config.toml
d_model = 192
vocab_size = 4096
qk_norm = false
init_std_qkv = 0.0361
init_std_o = 0.0064
init_std_up = 0.0361
decay_shape = "linear"
dataset = "wikipedia_en"
Each number is 128 + 24 x the weight over its row's rms, rounded and kept within 0 to 255. Layers, rows and columns count from 0. Numbers have three digits each. The size before them is the row's rms in percent of the matrix's.

# q: layer 3 attention query, 384x192, rms 0.0647, rows 0-36, columns 96-191
# k: layer 3 attention key, 384x192, rms 0.0585, rows 0-36, columns 96-191
# v: layer 3 attention value, 384x192, rms 0.0645, rows 0-31, columns 96-191
# o: layer 3 attention output (transposed), 384x192, rms 0.207, rows 0-31, columns 96-191
q0 108:080110117116137143122092154130138171131140055122192109118171128170120120104108143133111114181128153139141100156140141094149119105125144139137143095124076132118134164085141170159112130088098102163100140128136140121118124111137115118104128073100100121152116132153125150114161124096138161126
k0 111:154122190153117124114129150107121165145099148078136143136127058141109115139146137215185107162135096122126113134109125112148120135135114142173125128138161149098116123139154119111129093086108154119153147136160123104118144150152110104137147143143103097159093139124182134134108102129090115107
q1 106:151084109119107146123181117137148092103126134146131146119116093159127155137125102142153102103166078133143073162125083116121109126120118101126111133137132129131162100189136152132127121119094115108162126106147133174128170129100110108118127137114167131136119098098159118169129139107095103114
k1 108:132138133073103115131079104143137085115142071128120103136142143095113114111155119138170128133088150100118166168154133119074109137140125129109098125129152126164129148130165099108132094129132148102147132120133172152139131109169110168093135144074107110116134117058095132157146093155125152170
q2 106:147146190171119126136154137111114126164136157130123138131144108160137147162111110143091123163124124105115161143067108086127142093141116146122133088130148152111145147107114124065112103165134154126135092142133091103140134142121108094140179140059116116145130127110168132147130121079121108104
k2 102:110109117111117111122112129136154095115131156104149064131133143108106145147132125138135058144102133130149118133127115151157142123090125151136078111097122147137113137163130090122116112136155118141112129137132111109085145157137118110173089132126127170140133122091138141123117153143155192156
q3 112:116116150139110152177091108130084128160139108114163127127154161155117147151157135199117151136153102161125173174078142112150157107127102138127120131172138164130107105147135128127107068125130154144117153138134155113134145152137134157138154091121121127106151130163102119130135142114128134105
k3 111:113105145162162140108127129154128108138137135114150132135104137118081098149133164135124111190147151147137135152156107146120170138140106172173131091120137096082134096094179164170101124096114090122137109179154136122130156121117100112166110143145121143143149158152118129072105048142129116124
q4 096:142106156138144132099110137159147117159167091124125133109148088167095112150146110143156104128154117159141113097125186139125152139120118153145112154136166145120135149143113092116130108134183122129101142161178125087144111114114140105125143127142109115146121176125130107122138117155156106136
k4 098:098127120106094116155112144138134117152089142112091120101159112161157136154158121128085138153111082130147077134116123135167178091144132178152141091120126129139148146163154131175110131113105153113106129128130108156102115153102126118165117120133100118139086121132147119086160111149135134154
q5 098:122134147106107154156108119120107184153071115140100126090173114134126173105105112123128162106158089126163124132124139107109126121155135139123127149124103168140090138152190140091112128118122070150109157135143119121125129118090126139109108161111118156118124112179110111131163106089156119115
k5 105:133123129159130125112138165166124136139140138106107124138157125071127141125141100105113152113174070125098144153159146164150151107128102134154131119136137141144136154138131106148096142086177135155096129137180145084115111126137084115079128123148110148115083103157132138170124098114147120155
q6 098:065105089134103147109120101118124169118146120154104097112121123146112144143155143119148137059111129142131126112143113131124114147132142163169106146134115132085098128171129125153168059120104110133149105181147111118104086116168113127119104118108137149098136168106151115084154082127116149125
k6 101:097130144138090177143144141131128095169113123138142113123099144178114126087084149134100109105148089105134149142107155133118168142167111136133152095143146111075130102086121114123111141125113128120146110125085136147069099151131131097127136142122126128108125102153117149107125116097120118117
q7 097:146105070101135155133132121164112137123114088109112092121128145089138097127142094110149169119173118156121117180127108117114128128140189103106097184119173159117126116119116083129115151164120135137079119135161122116127163115147134076115113162121117118154130116132088102089114124123119154106
k7 112:103134082171100115172141182155110139166135091075168117150114140158156114111139139101122147108119139142103111115118136144146102115141092170144115137141134100134154162129122114138108108147137131108121154170167132119161167121119099104114129132108107100108143149114141098136132127080116125092
q8 109:089124079107145098135133135116133126099097119165111101132138121134146127086151134130126135135132102122134131121129095133149128080130102112107145162125100156191152141141142136153114160120111123077158141130157124166094116164126118108134117176174164119152142114174177136094088160169193064128
k8 105:105139110137116154093164148116113157105081117120149138080117131133142142104136191120138140165104087113143168136140150116135122135082174104135153171085112105146142091132125111147133162134116101096096147113154193168126094115116124145172113115131102128160129049160111111129140146149118116136
q9 100:158142160105123090119105131123112140147134087112160129124131146103093155087163109154151145113102145096097157138140115100119141139106150106105141118175145119161088109078121096096133165094110170156118131112147148139125155157127121115113082126135134169123082128169129138134113091100153172075
k9 110:149135130105130112104177110105108140138120165132143140120129146114123074117099133127109127080113117145133120131149097159097149145107119142151133149100096147127101125160151106127110107134165138145145121128125151108163088160115158086123123104142148101105154126103098093137145126108124135089
q10 094:115078115134106105149125138134138122144116128148099106159102103106110132110128122119145112120156111101136147122075129143124137110137085176145152100101163179110179130130116101122127096106155120138091116086088137153123185188113151135110137162150166145074142121124126103114121102173123148151
k10 102:164080149127126175109091111122163158109151118126159101129105129139135142088164125149131127193098106134130058119145147155119147136107127107119124121119137132163145143119153176130145154097132130113117118120122120159156142118101145116114077163079135152152145114125153137116116083097109135121
q11 110:119126117159144122167084128128095109162159120108118156180095060142143123081132138085116115147145109108107100146103174109126146139126100129181124092156123146183122157139076112125139120162097127132102127121124130127126147104125095098092117140151106130066142136109121105092151121124087073095
k11 103:120141153105132096149160111106141083165141111112148099172132091133103147134135121127156104183131083141125098115134161129124103148128069109083147116135101153155114087148154128153134168126138154123145076107121136133131090115115128129113105135156135138076093105126154136130148126130089134124
q12 104:138168098135107155111166155140148136122108103151131112124119066118099131135142125127138156148121134131138137106138087137117111158115135128145116132143115153149135171183136180186109139155149164154141137115062145110150120120092112161117116126116106156123084164111161152172096130082104117111
k12 100:154111167146125134157145142145110140109133115141100137080129108096101153110150181127132119149122148101130146141106142116123158178137132070146136146165113144182131131111136156145139159160159136140128163057149163110129117114103139126128118140081124123157158136099104100126140090134124105127
q13 103:101131131158162109114130136139107130127139121162104113125082164152179128128146147100081184121167164133105150096116128090131107133096103100117158152155113119137133114132126103120123133134153109134123143161130103166153127134134114093164129128132082114143136102128109091095145147131122154127
k13 101:099162135168103145138119144122150105154104105118091097137127119138132131114111133164106110163158153175125143132102101128137114135081142147129153120076135141157117123132123157156085131090085129151129125140113113093142172189113102124148094139129122142109176153122175110175110089087122140123
q14 102:145117140113129163127134146149127152101104088159140070124123146102101114125138104160092117109144137126130139194088101107094102080148145172186115117133135123129113098152132111115052128117124159142128104158128123143119189136143123120135151166115128112172122153167127151121113138130089110158
k14 103:103102135098131124111112150161137113101124107140140174103143135101162143165115145146143116147123143145128150112151104102127114066114127112183116132146159099148102169098137106119127123142099080168140137139104141130146150146131135073175135137122152131154170133139114144130112098157178155119
q15 097:086087098117146091153107113142107131127175151095117087124144152134124122128121115151146134151133131151111144096150144147147124134123137126163115147098071143142140093141126152118080119144195137115164126102124100103151125128141217130142136113136134102096073096145133123123113160168143117144
k15 103:124156115103145144161084117163110144128115122137097150105139165122129105136123166094116134126106167108146143145140145114109094109095119099116145147107120145129156105127084132117145082160107121120103114129160127136118132113115143158115178160110128117111153114190079097088166107126142132101
q16 107:147107123131103109094143145142115164134125145134188145118126118136116114187127120117113119121131105126137127146133128126103124130166113130092099146096181178145125107154120116107126118179101173179121126119131136115169080113118106113115107153138186144130080115125149116121081143089104152096
k16 105:140082130121156121123160123140170121132172118114134157138119150148103116110147117136115081183142122123125140135088156133153140119109099133124091160129131082175107106128118118145138200133155133126133108151149121113120138126052137119157081133150136144091122110105134138158184141158108141152
q17 107:137182121151109161133172113108103124102116136122062162132105100115183135155125136114129121113148099106115142152140166136090115136100116077144137093083139149073147128121102178150133157157104132118138133105112132149108109151178174097166157131087140129123089095132123154086134112089091111105
k17 111:114137146133108151137129135159088062155138170142166136184142125166136128161120123128124162115129175161164113127121119111112118150114104143145110135083121168085102173139109121128079094129155122161112110120156106110101122154141133132121128088143128110123102144108098155159064093084120116121
q18 108:115166157138107123118137121122102157162116118123094131153104110093129132156167133117169156108136121107092116097139163155084066100135154112134160150097147108120109145163191098134139141105132128110096134063114060129104134148132130139152140142148113095121098159132147135112134168151112107112
k18 104:133118120131101149159131139155107148124130164151192143124106130122151177110123128106074131090176150158123122164091097152150122137137105085111126106101120116100145135160134149126123109157096127158117136146128171088146132164161136117107127119101145110145125123136146125124160160125142107129
q19 106:139133129124131148121112126100189117192120147113117160131132106141139164130152125111121101123111125125100147113089116152130150168114093136135172128126113144132102134135108125152130125128147083132104116092097158143171134128091131113120117160100096137118107122117179135156132124125106123113
k19 109:131117159142143192151147142137181138138119181094107109143123140102092141102111107106133129124114091125130123116145136194139140136116176149150138168108112151145105153125140131140161108075124134102115141071121113124125158084109137159128148100151101140147126126096160108131123094133165116122
q20 114:127120093103139132066122128108117150121170089152123100113113128132089126070153122106160169120120113163146167112159155132138151157118097138151076163117131114123141149113142097139138171109089123131129123116123125118145085114133135112140153098138148123145133132144110130088140159134107127120
k20 121:148140121118126119176153153098150111136161093120131152101149091134169148131145136144141141098160111108103145098146142100129167098100124121151158092109130153146147119160115112125138114075144132104111153150164148165154127117115181139108105121123075130108129155144112118153110133098118148118
q21 098:190141105134101155121138092082143153109154118084138088185147198127155086084119131115158085095124090151148182124121126110102111121152129119150140131124126132101143125148130102138149095139154095152152158154116119118158066137143114121131122116094114145127127113168167087138110124149150127133
k21 107:126105131128114172159149165111138142129135151103144120104121155141135132121158126117117176143094132114125129117118126108170101104107171180188120109121150119067076102149108089131114089186117125142122087144155130126100120100140142132137120115119139119113112111138067144113098097095129127147
q22 105:099134090099134163116172126121146165112110099120149156147099093110119119123147123126190117133129090119164138105145151112112159118124110175119146082149125137104174115156141128128132158100107139125153079149110146142093107122143127147164145099147133153128121140115138113125125114142122117081
k22 107:162135149154116172109104154106097115139145096096157149125143151131126150117142123134160160125098139100158141115143132130139186127134099115180094152140163166116157183140102121132158110124154099141114105149129119146145121118126150139139099121112097161117170133120107146088146105125170156128
q23 108:089164127163131148128119148109140176156136146135146113143110127128112116165121139117148096091193100138157102121109146114132108154098131098124099131164116125120139105157159124126151122087116094116148132146143130092107104138142137155112148138159113101136183075124126083158142120156126136099
k23 114:111118091115116127168088149115157133100124129116158129131132139124117135150155142110120122109121126129111092140122152130120084133126108122183136077127103153123118102133165179117096103135136123119126096156115122084158135150086119153135123141100155113155119140161151173108133130087088143166
q24 110:122100174150118158117149125136125097119117144160153131156126151136121106076125163095119107117146114150112140131117131135111157058113145139112137123098126120140089137127099105105098138172126135161123143121148126121119121097112125183119124104135127098130171158160160128153153113118117093092
k24 112:194124143104149143140182139127138082118132158088149153183120128193138107113150134105122140196129119139149131152118102115125124142112139140130131140165133124137111104164113172137136110152125126114135092100117138128175154126116066121137124106144147108152114107146112101138095141126157105136
q25 107:141205101141133096136107114085114138176125116116095128108126064137146109096103124150122128119092140138109189114125138118165130132109134095083109121130137082137116153141141115156126106104135144133136104113084175146117177111124147135114123124150103114127124102152130139099159123183073144137
k25 118:157118139190119129127140153133109084129148101126121141143133111119178102100123108107089116146121170137080173132116137163102146126120109143119131154172137146147126131203175111153096116148106146163098161144151115132144134095136110162136157119111113105085148097119142131139138079113131123096
q26 110:106137167110130112149120110189162142150145149138117117120125111115140156159098109161081132131121092130106166106128113122058120152134140118125161159133108124116138127142152135127139201120136109124114108136134145156131141135152104109143159126135118173114112141114159134066090105160141171138
k26 118:102134152139156169145104148130126136178132121148158129111086086146136131097107147153131130137166139103117163156103090135139161137125114052141125165104119158111100147132149099086143147081149153138131163092099150143112118114134107117116122164083120148100099143126122120087122164134124130150
q27 107:135129136126088145118100118154125108068112137147125122112085129185119128135145163131156100119086127129168145154093116156137078138134098083112137134150089144115126140096133092100164108139139161108168135136132143154148133190111171078109066130119131125159099121160145179111121139141116149148
k27 110:105126165101128124130159090136168117105113108142125092108120152126129081154140104163145126109187159110143183125136148068096100063135172130134121121104138133128092116098137105121147117170103112126136073072087107126134111115126167119129116124130098119145089119097138120137122134105190148150
q28 112:142158116154142106142108115109127138173092163158159135125091110115137155128082127135148121119142136121139148109111141150128099120128130075160144105105173114133124137141111100122154110112096155097143132137099125132152136167098168128113096133170104164168098153185135137136111121085106126128
k28 112:082096147156122129109200108158134178127103175132098123155080133133145144107151174101129135125141125097133117168108141156091117099107090162164144139119121099144183124119155152154107126152134142117106136076147131096095122133129130136107110125099126132136182140130165121132132153108089085078
q29 104:111119132088100120152114116150121108101140116132137131139134133111112128133143165135109161129157124146104108143112117154169108143126115112083119145147143122166112128115164125136154168101107125121163134182135171096132131155130149140139119174127108137098174119174093143114148179112151112132
k29 105:128113111130137097112108180168148129160145120175136097141124111169091123125182154105149142122155136101105149127146094108133156132100132104169150158080134155088123133134162106094140115112122148128115111115129155106163133119151088156140102163157130112129123127136115116113173180132142103138
q30 113:132135128168144141125123101180119152161151141108148123108142102091124145135161135066095124130091116115134144145146144075149106090127107076119105173141103104154093145105142134112159168091116122132143108152146110153098110111112156159113153108090120115159126069154111172117136116171097135117
k30 106:128142064113112117156162114162186120157159152138056143153126123096132145117091066096102117118120113153124181119112189138113129120093121144132152136165136159122115114140112088137134109081135078138121119101133154155073102138110117092114120140113115129112140125105125108089137121126102129151
q31 121:100119144122126137134099151121143113156107103165108146067106141125166130086124137125167149107117126128199129104188124127144147102138112104135107139091100113135126131152091122104123132129104152147150130154155122134123151115120160097105127125140114113114093105155126096090114122181133145126
k31 116:118110131128105128137105134127103162148140150123108115140191092103156122154116127116124109102138144152103138114137127122138147128101125150170117150122123106107113116119145172155094102141152155118085141115090105133196122108160145120162142142150101115085136083146112120149127107117101126139
v0 104:114103151122126098158081127079157089116149121127146129108142123180120101152114124091155126097091105160142127166141158126110128134119102139119118134112114132104138142151095173111137108120119084114098128110100130155088122145114153138154099108122129119145149114138179133133127184113112114173
o0 111:120146183172139141106098137135109156138155151136141187093134188107121190117148122166098125130142122140121120099103096131128140063164159106122166125130117126163125109107154095149119139122142135178154149151141112105136119097169127096117155130143096122098112165103125114138149101140166105080
v1 113:099158151098103102150121156092080133174121118134118136103106102142108117091169077148119089136143181166117151141140118085131161100138090136129109122103146125157137134163165137089126138165144149105129110112101107139128073138129125125146139130118130164138142108120160137126108100123113117154
o1 120:150142171150122175135156124185115103071130119140110111131122159144152128189093172116123153122137119134150111104151151133125109150133147120126160136177131113051126124095119146172136108085136114141155148143132137107145151163114141094110147151151158111115129161125135142116166165086127138112
v2 101:149149088182134138154143127146131149092087123141096114168181095106117114116128144138132138148101166105135129139108147128121183108164151126121115142133150156161117108133135100130124113185122147129149146174093090137161124120164115129151127079076134115116098147137105154128103092156117124136
o2 093:115130133134131099118151112111105116177119104122156109118093098144109169132106123112137084075159092138148118092167121094096131162071111127126131124108124110075088171135159127125125122106134136117098096131134144094054139125087160146120123164170141121166150080115145125132130123128115155141
v3 110:114158134092162144136146110157118151122154148163117117144106155103094081123120124120117099160137126119078143101111140163119134129144099133116113133139115132150168155100186146113115123123130124094123157112105216114168070159154140148145119144103142105104098142103113125088108076106146135121
o3 120:160132145121108128122158137094153108121111084130125075113156128140146141104141110151138144129126111125149170140099131142122167168077118126146103131098163127104093108200120104156147112123119145117158113158145066169146147119116138110147133113102118114167145134158132147151121158174129132143
v4 101:155084114125145130136122111116125112132129120131083123147065109118143145091113106112138102083128160129108117124133140138118129155083168142164084135136117156118152136109145167095102149125150141132182154134133173063077150104140131163133119149147150120134098149106131150161144154138132147081
o4 098:130170122121093104097106157153097160104135140092161071104130127111135147157128128145129132131102107113127183146158103153131141154141138137143127124096103170145143143150148118127142083113082107107101134107092132195130114154121124092110126104109094130168139143138148098088122134145121131157
v5 101:147116149112132099179107132119174083182144116114135123133120124156149166123131134158156141133159136072125133153117143146113124092128128129148117114109198156128131112118130153164165159137165148132089121139135154134111146117090129152131168099138109120133113096123112127142103121128150139169
o5 116:122141092146124091129119131140116165082105175130108124099125102132110101114133136084107103105068125172143126113126129139128127163130129180146165128146124127139097167141128140124164124060130109119103123111084125143116105143159172119122116153111105114113137111135131123126135097100122084111
v6 105:146102137152181129122124123196180104115142164147081119078149105180163115107128119141144099116121125093157104157068112106124133117138149131149138124110135150128071166153113136135154139138138085124131102114119101128101157123175127128134132137097123109150132158116102118108135104119111149116
o6 106:118079119111102118139163150122060111139119095143148149180119157071078153119142121149111146104149112131120155136148127131134129148125119173139118155141145150113125114132121132119129130084112114125089130138144141126106124130108151167122126142155123140100135083134167138157146171132168124141
v7 105:162141115147137096112071118099157158106157141084106133117101116155153129131106146151107182143094125132136107118105105156082134148128147113146178147167138195134101119128116155115104121106128152128166075171121102105140142123162153089139100120094125119132183154130117144163124135117158151093
o7 112:142104125097110128139148129170088139166150143143133133145150132066091135129177125117123116087146120101154140135158123104155113097141146132143092146089134064148132154100134121104154110157150106134076141062129118144079147122079108173114170131133117127169098106146108087094106128099138090181
v8 108:145152123118102122157121155130129137120101117139083126143087098132146140119134120085135142130149130121091117140093157089078157147126113109103124112122100111172073167127114112094091139110132152094069127146137108142096099135194118140065093151141154131145161123118130161139117112157149137119
o8 112:136145126127137167138155129143103111123140129126136122143125147142110146132121124149156138112116107121126118130148129154167110096146149151110094182154158138061148123132133122119099092096131161122184130118140156138142179115117147136147156122110095096137128152116144109104120178124103124164
v9 109:095102088187086153101144119099107134139139115174150126140134158135125154146173173130194146154092143159103153109123144118130142110110120130128129111148140133143132146135128168092144105109145142109133133105148155144124137132107169109129136148123138100155101132138116133105197100148133108184
o9 105:145125196070184117130172080138167141138111155088129097125157118131145082115112113136091096114148147072119121118125130133136132150106124113134124143130098150137118131129121073160117174141106140102162082136085104093130134110130075127133121128103115121151167118148142108106055142109141147109
v10 102:117148128138141124141120137120161122123176138120146088142159154142140121127107114165138128118058134095126116135121134119064150119133070132145143119147151115133120148129171146129140160128124089133111156135193112138103167135116110123131124121103134141143138110093143108127152086089124089120
o10 094:116094171133146138074134123126126131144065125155128124153130122137087162128152131158136135097209137165122118140115120116188108126160176108168130120128117147101121128134110108149129117126145179131140125112075133118140086117122101092158128118127102119118102125156153178127140151158132148085
v11 092:120123107171110125140143114104132126132127132168105136112131173132103139160109107074102143113134095131126162165164095135123153105140154148132113150137109161126108172129101130140145150135096111107116107098114116073147180119136136123117130110155139064113098129170095140149117109138126147167
o11 090:132147131134124102133091098122109138151149131089146162124124098101114138132163141191113112133092151125185094120087182101149103122107145121116139148126187101138132110080157119124097080124141119139135153160139112176116138159130128141132140157121119146136136135112149140152106088133130099097
v12 100:154098132103132102140112140128124095164167137134139102143163152131139136136094155086140128088099158108141138130162134173116138110132105084133121140117120090114147106147180144087112138121139116113163097118100130130147165110089153109134130148147094126143147076100148128137159154144106105162
o12 110:133152133148129175137110108144139154095102135153155136149105147094145117150126120150126122144154114142140144143090111083159104117139164152113165093116152138119118156102096160156146131127103109136104132100103132126089093124151053144122101127137098143083136150115099141131143102136150133077
v13 109:173152109136144160129126131137150132135102131150111092131150166112164104144127135077142111167129121135140160116086087099102105110149131137137163112165156114124161166120142124117135126128158085137128142171125126079124092151134138139129153120101126131102105162113114140129096056122091142100
o13 114:105115126105147107136137102093135148111147134115097184139122110150082178123137108159154115084098076108113139178094141127137153163082121133128108162080104094139107095153164146155132116098113159111122142097115126165129162123148141101153114176160105112160137110154154125145135132178153119152
v14 104:129092109122166156115106168151092154120119128077128129113143144131120146157138155157147181122097150171105134073148108094157092133110104115077153088127142138114105142119135119199134124120118107138154140170105075133097137103146124083143142119133117135132108146115123144142150160130108115110
o14 120:132135146151125108118132105100105139153142155150129148157120109126121097114151063122120101159127106092124094120157152130131113111144133131171103155100097136151156138133101109115109146155146115120088130080143154101153151130081142190097088149115169113087131089160121063076107090154154142153
v15 099:122115174184127098149133137113124084125108106191123116141127124094121117125151114104095162110110137124115122130148144131141108145136138121112084101120160132123136132126111109069118154111140155094090094112141162135132110179111163116160131126111123107089085121158097115127147148107162129138
o15 099:106146145103123189113160137157110137142076138110092125087159126174141130107142158151160091135127094144105150159090124140107127136137132143134130158155108150133147125138156123128126103138125132145156118184135122125132135104148126084149152102104121106200148131094181134129099142111108157140
v16 110:114151135106150098139120146097144129142131142128120092107119177133094125126156137105101162131083093144105105130088149165127156111197141076179157143151074107101161084125173162114116155151112090128111128124139143133135117115103164125154150132130139117131117125063141102076122137117108094140
o16 120:129133120163146146109131127141144118126097106141135144132124110139159108134120134125147103102124121125176153147134139119109134142102128146130109103125149149129104137162133138139137115106162147113133133134108129116127100145156060114123079116132076156129138124168127135187151137142138155096
v17 093:099127141101095129123152114098116145143185125132107114110169102121131151085157115147102106161093078159196135117134132137151128136183117131154176097103106111080089135100080159137148098090148136095152163123120141113095089106099096116143144143102125139137136102130136145145135174106147191143
o17 102:097131150123131147147101122161187121112099114129120146113102140140149116103120178109131171116223162125088104157104115148124137155112090104091112109149147129174138141159121126121147141160115127142126122135130124112154116146189117150107123086175140149113134169122132135176138134141113088100
v18 103:121175103134144132123154110134156142111158131151102155149102102135118143132169106156117161102149135089165131118133102133119133147103115136109091117110114082149124134142144116172128166127067108124093104145127155114141162105185152165103120102102158111141081097146119120112145148137143096140
o18 108:150096129137141116107123159120075115131131095136189106093158149103106110110089081139128146157133131160105102118186140116118125062145165146142150118119174165115120126132114136138103098153176140135122096151134118172098130126097158129126160175137120108125146167096099083132126128081116127110
v19 096:150129169124148165130169110106111089077092104171123111135136145108113106088134133096144116163144120101124099166103169113102133160136169120164119126117148159124139165158091149138122116111165138104167159169128169153117129121124126121116143094178112114134138119128116067132140115086132149174
o19 105:109166108111117097125098133147189162121158176133098093150114131119126115133111146159112101084125114109141178116088097134126182105147111149097176118121097117107104114106156137107148142099110132109093115135114156128117156108152111092160143144118129134133160137116179177138123148149112130131
v20 104:124158142140104106145162138108132123142150153099121142131166147136073147127152153142174089166141143118166113083144121090129090159117095144115132126111185146118118126120119138135168097075103114154100137127143147136118084123179149140080119115140111172144122121134114128126082144120154157125
o20 107:134096113090125121149127134183162156090095120137109144111128137191191105076111120093135160143131129145100152152125152139108117124103119170088139117187114109159103123136114114128107140151145165135157084108140109145163149164103154120149106164130141085110151113140109134131150110139121083152
v21 109:086140150119148136102128118130147142106140113129109172136096112103145153147187127084135174108126123151137123177157086129075151112111142104106132146092158133135114118176113122097105164169141167112144091132122117126135166107095118143113123088118122132148128137182115160171093132126126113156
o21 114:159147118132123104138122148110090127122119150123136139096134162127096117176102136125123104124100124110140098087140147137179084088139176164149114112143120089125133138076145165146175093108135078126103153122119141105108135112114160139166159167133116106131117145093114118122149119127088101090
v22 099:147138109137103115105102166144131127157129138140122147137161119127158132127107118131105141118135155140107157083113142120108112135145157186142096089113116055115090135131148102163117114132133143115162132120054126070154155130155109107120142102142119166126144090124119090129144138191121105124
o22 112:113108131118103128135172132155089143100129104150119146110100144130098111120121122114126142137137096094154068186148153114100125105109129128134113116132110160144141150119111166141135138151099085116122131142160144141092123137086128157114108212153148090132103165154151157124131112091127147133
v23 091:139074147109152125152122130150131163133095134102127142140095101129125133114132149133114110116091156114120098129102112101103110118142160089105097152092074116166147118181132105098094092145081092137130100137082113099152092123127172158133158154092156129138127130156164128147154159151122079089
o23 098:127149118136135144104179172102123110143154106133137140124122140119124128139118117116092103174123096113129116113189140119159146079129153127171147120136132138102133130122122106161115142115150114149124142115145148132102161123104074093124086102116118145116118097112077088075087112126150149143
v24 110:143148146105122126148122117130137173142121162120135137121147110158099141117126131140151099128066100139102149155170122094103125122130104118097136098106134166178095164158165125135163119130111122121131131196119082188110102140158099110136114097102104160142115123112109171125132122173077104111
o24 116:128085141172168127107123121124110118110146145127105142150086143101133162124152083140098143118183134151144094100124112146167112122132160139129142164132138093117146146104110123128113144144177135156109146037175109099134173107110160142113131142150160114108102107132118106084115144131169152105
v25 123:102173129140092126115149109143129145117170120144141116110118139141093105102147111088122114134160134134127131130117166107117124113156120156133143104167179147140176110139143131098104127145124137117089161079134076107114071137114133153114142134131141148085076079108109128107167126088124142143
o25 141:149112188107175124118105158138111131125103068129137124131159105138145124128102140144146138137143146150117131110120105150103140147104115110115125145092088110117106103168147091139133101102126152142165106204116202135164114129135150095148139111085127102174145158144167144164096116126119146133
v26 102:130098165150174107145104096109133109161105101137130155133121057138118114149106134127098114128084152136124107134106153115123133147093170140104138141106148139108096153075138162135156123132119104129143131106126132100166109159120132103162132113140116101164118116128080131131103160137148091120
o26 108:120141125111090125118129157117121148132115145123133128126142184119162151122134145145132128125159135119143131130167120150138093113155125109145117100118108123169156120168091087118094131123139113148105107118113114132101140135122111139114116093131130137099096155101167075114130117116112130109
v27 115:127101142086127158125152108113120110111133185126088073126131144120151153164133118159138135115127122138123128144140125137162120108157131092162144113143055138173151123156137148130097078093152170122140149103122127103135123064108166139149181165142129128115107109144147121084137136131119141138
o27 108:147170088141170116100128117133140101143109075137161140140091101093121107105094141131116151147090131085129117134140135145118157150067145147111152144119166100117141129137140151117119166126123118110111147139123143134115142158166084104155098122153117132142184136104077112170087122134154155113
v28 105:162151098139157133138090137145127169090102135137124119103128135153159137118152142123089167118149119136142157121103108051099112163117165112143141164145170129100101143111136152154156110131131108113116103074150102140139133142131094133094120111151139130144144164135150094158142095120164141147
o28 109:114084146122145124145145127117097152197172102116148150137167118134098134142117135129165100123097118121115120104177164141152078085161127175116109121143121121116132161119130118095103123113143131092144071184120164093107154105112164193110137152101119120147129108122126130106122123077112145154
v29 097:116119124121124109085129153129140122158113137114153121177148135124167164124083185110125098084160159136102145158145145132140154120096169106097085108107114092134123131146149105125127124126157100151131153085066137157083151158120103127168127098148104128106128120124114112118152116107126079122
o29 096:139154132120135131159122123103143136113124128151105136095122130112141050137119084127097130137099123110150112128099108136151147128171111135131182115133116150110142124139126138165109156123100117103100144168164179105151153096148143080117147169095146105126087123107167152124096145135160170132
v30 115:180144104142128129137085131111106139115149147138093126141117181126132122145125133140116156137163137092137115081151126130124121126092143169126157095098166146135129125184103101133161134092148164135087108119154141151128117145111082137118147079112134119105103082113100138136074091096141138129
o30 118:105127151116113126111152111112152156146138145104141121117131071141131122073111085130157117145095110149103178156118138128119124154132111105108103177155065119140123123124170126117133140129112163114127143148135101161126137133142149117138149180154149115141162132139098114114163113140127148182
v31 101:117125172140156093112099158071132125157141169098087088131133196133102086110166134122073105105122139107173119144097116131121140168135132116125140106119139130134096149076107088161122123129093137128162093145124143151125138094166135168133131139098116147129117147137114096142129123073145128089
o31 112:128112126076079180160175118171100139124121080143162164130150094120144153100122113157142152162138122159101152151162144128137134069133129155133116110128137141111123097159146129110065125139170110103117167109127133132117149181119112104112171122137137145126137108118115127135141170173157150157
q32 094:137132135157165138126132154142111090135082127146098086177117121117115097168124164121127117127186120135172142149147177142120158110136085093112135117075125151110123093157162113122141085171096153167141136106153119111174130142112155115128115094095127106145141088128123115073112141122150124097
k32 099:148157094160138140141116096122124158111097097131131123122112114097135160150141129133092103150184116105163119155121123118162135125182098132097092109087095080149108133120127098133118157114150163119141108111130113096125113136074164114113098157137131148149149105072145113126112147148144068141
q33 119:113151117073123092177112166124090101124115144158174082192140099098089138116130125126126123126139120139160120127142129142166146104151165122102141123077125127133101137138100135157122097140113112166172130157103109100114134116152074121140099134124108088138134107128152094123117135106153117101
k33 120:137109130108102145168089140130124133109134169135112109121124139131137106116139147114158094135164119173177121152120084161176068126104114149112151114147113146140091133129142156112135120123082081120148116094135128123102122141083116139108135114129181117147090096134145126161120137145176110117
q34 104:121131085136116108143138130120143113115110111127158117138106119111142111102099149079149109143128156114120118131157117136107137124114074128125158110121079153126101140161121098139094144133178060104142129128116134132153097152120129140115132082133141142137052177082104138158158167137157117098
k34 112:126167172139114136121111132142078143154127154112112091132156125126136129113087115151193138138199126108158143135113083098132162124126140125144175113124141145154129146120104133124140132117119131114142125134124126116091117138149074120143104119133060129138125135127107138161190125181146100111
q35 099:098138106151146170137159096156129154133143119111090155143137133141149141146131092133103118148146069114069187176109153107097125133129108096140113158130176101094134142151094145149156138099170137104104134121123154107101121126112168123090168135112123160116144125092110122130149121092107089138
k35 116:119112109187134176153104108112146146149141142127090156171131146100141144136103135135093135123145104157114129130096152144143137131150139136146114149116150119114123141115155144138105133167143107135112149093143096125090122109144108101176117139159086157136183088085175105113155119115079120125
q36 102:095109154120128110117111129133103125148171132114131170115119160127105102126138112123129141129122145170102138108179131123097073111181147127132158156189128127127163123137126149109123157140119160117160106132112069164147131122118128148145134136141145141121140146103113114135164127138126159110
k36 095:147146134091095156124143163116136130123128122142126118127089136145133108120101140116126174082080130129111127131162140112132137148097159092142137128111109107132086121134132139107139118099118104142107158140148150168122125128118194126097113144141141075118129174128137103135144126175111104158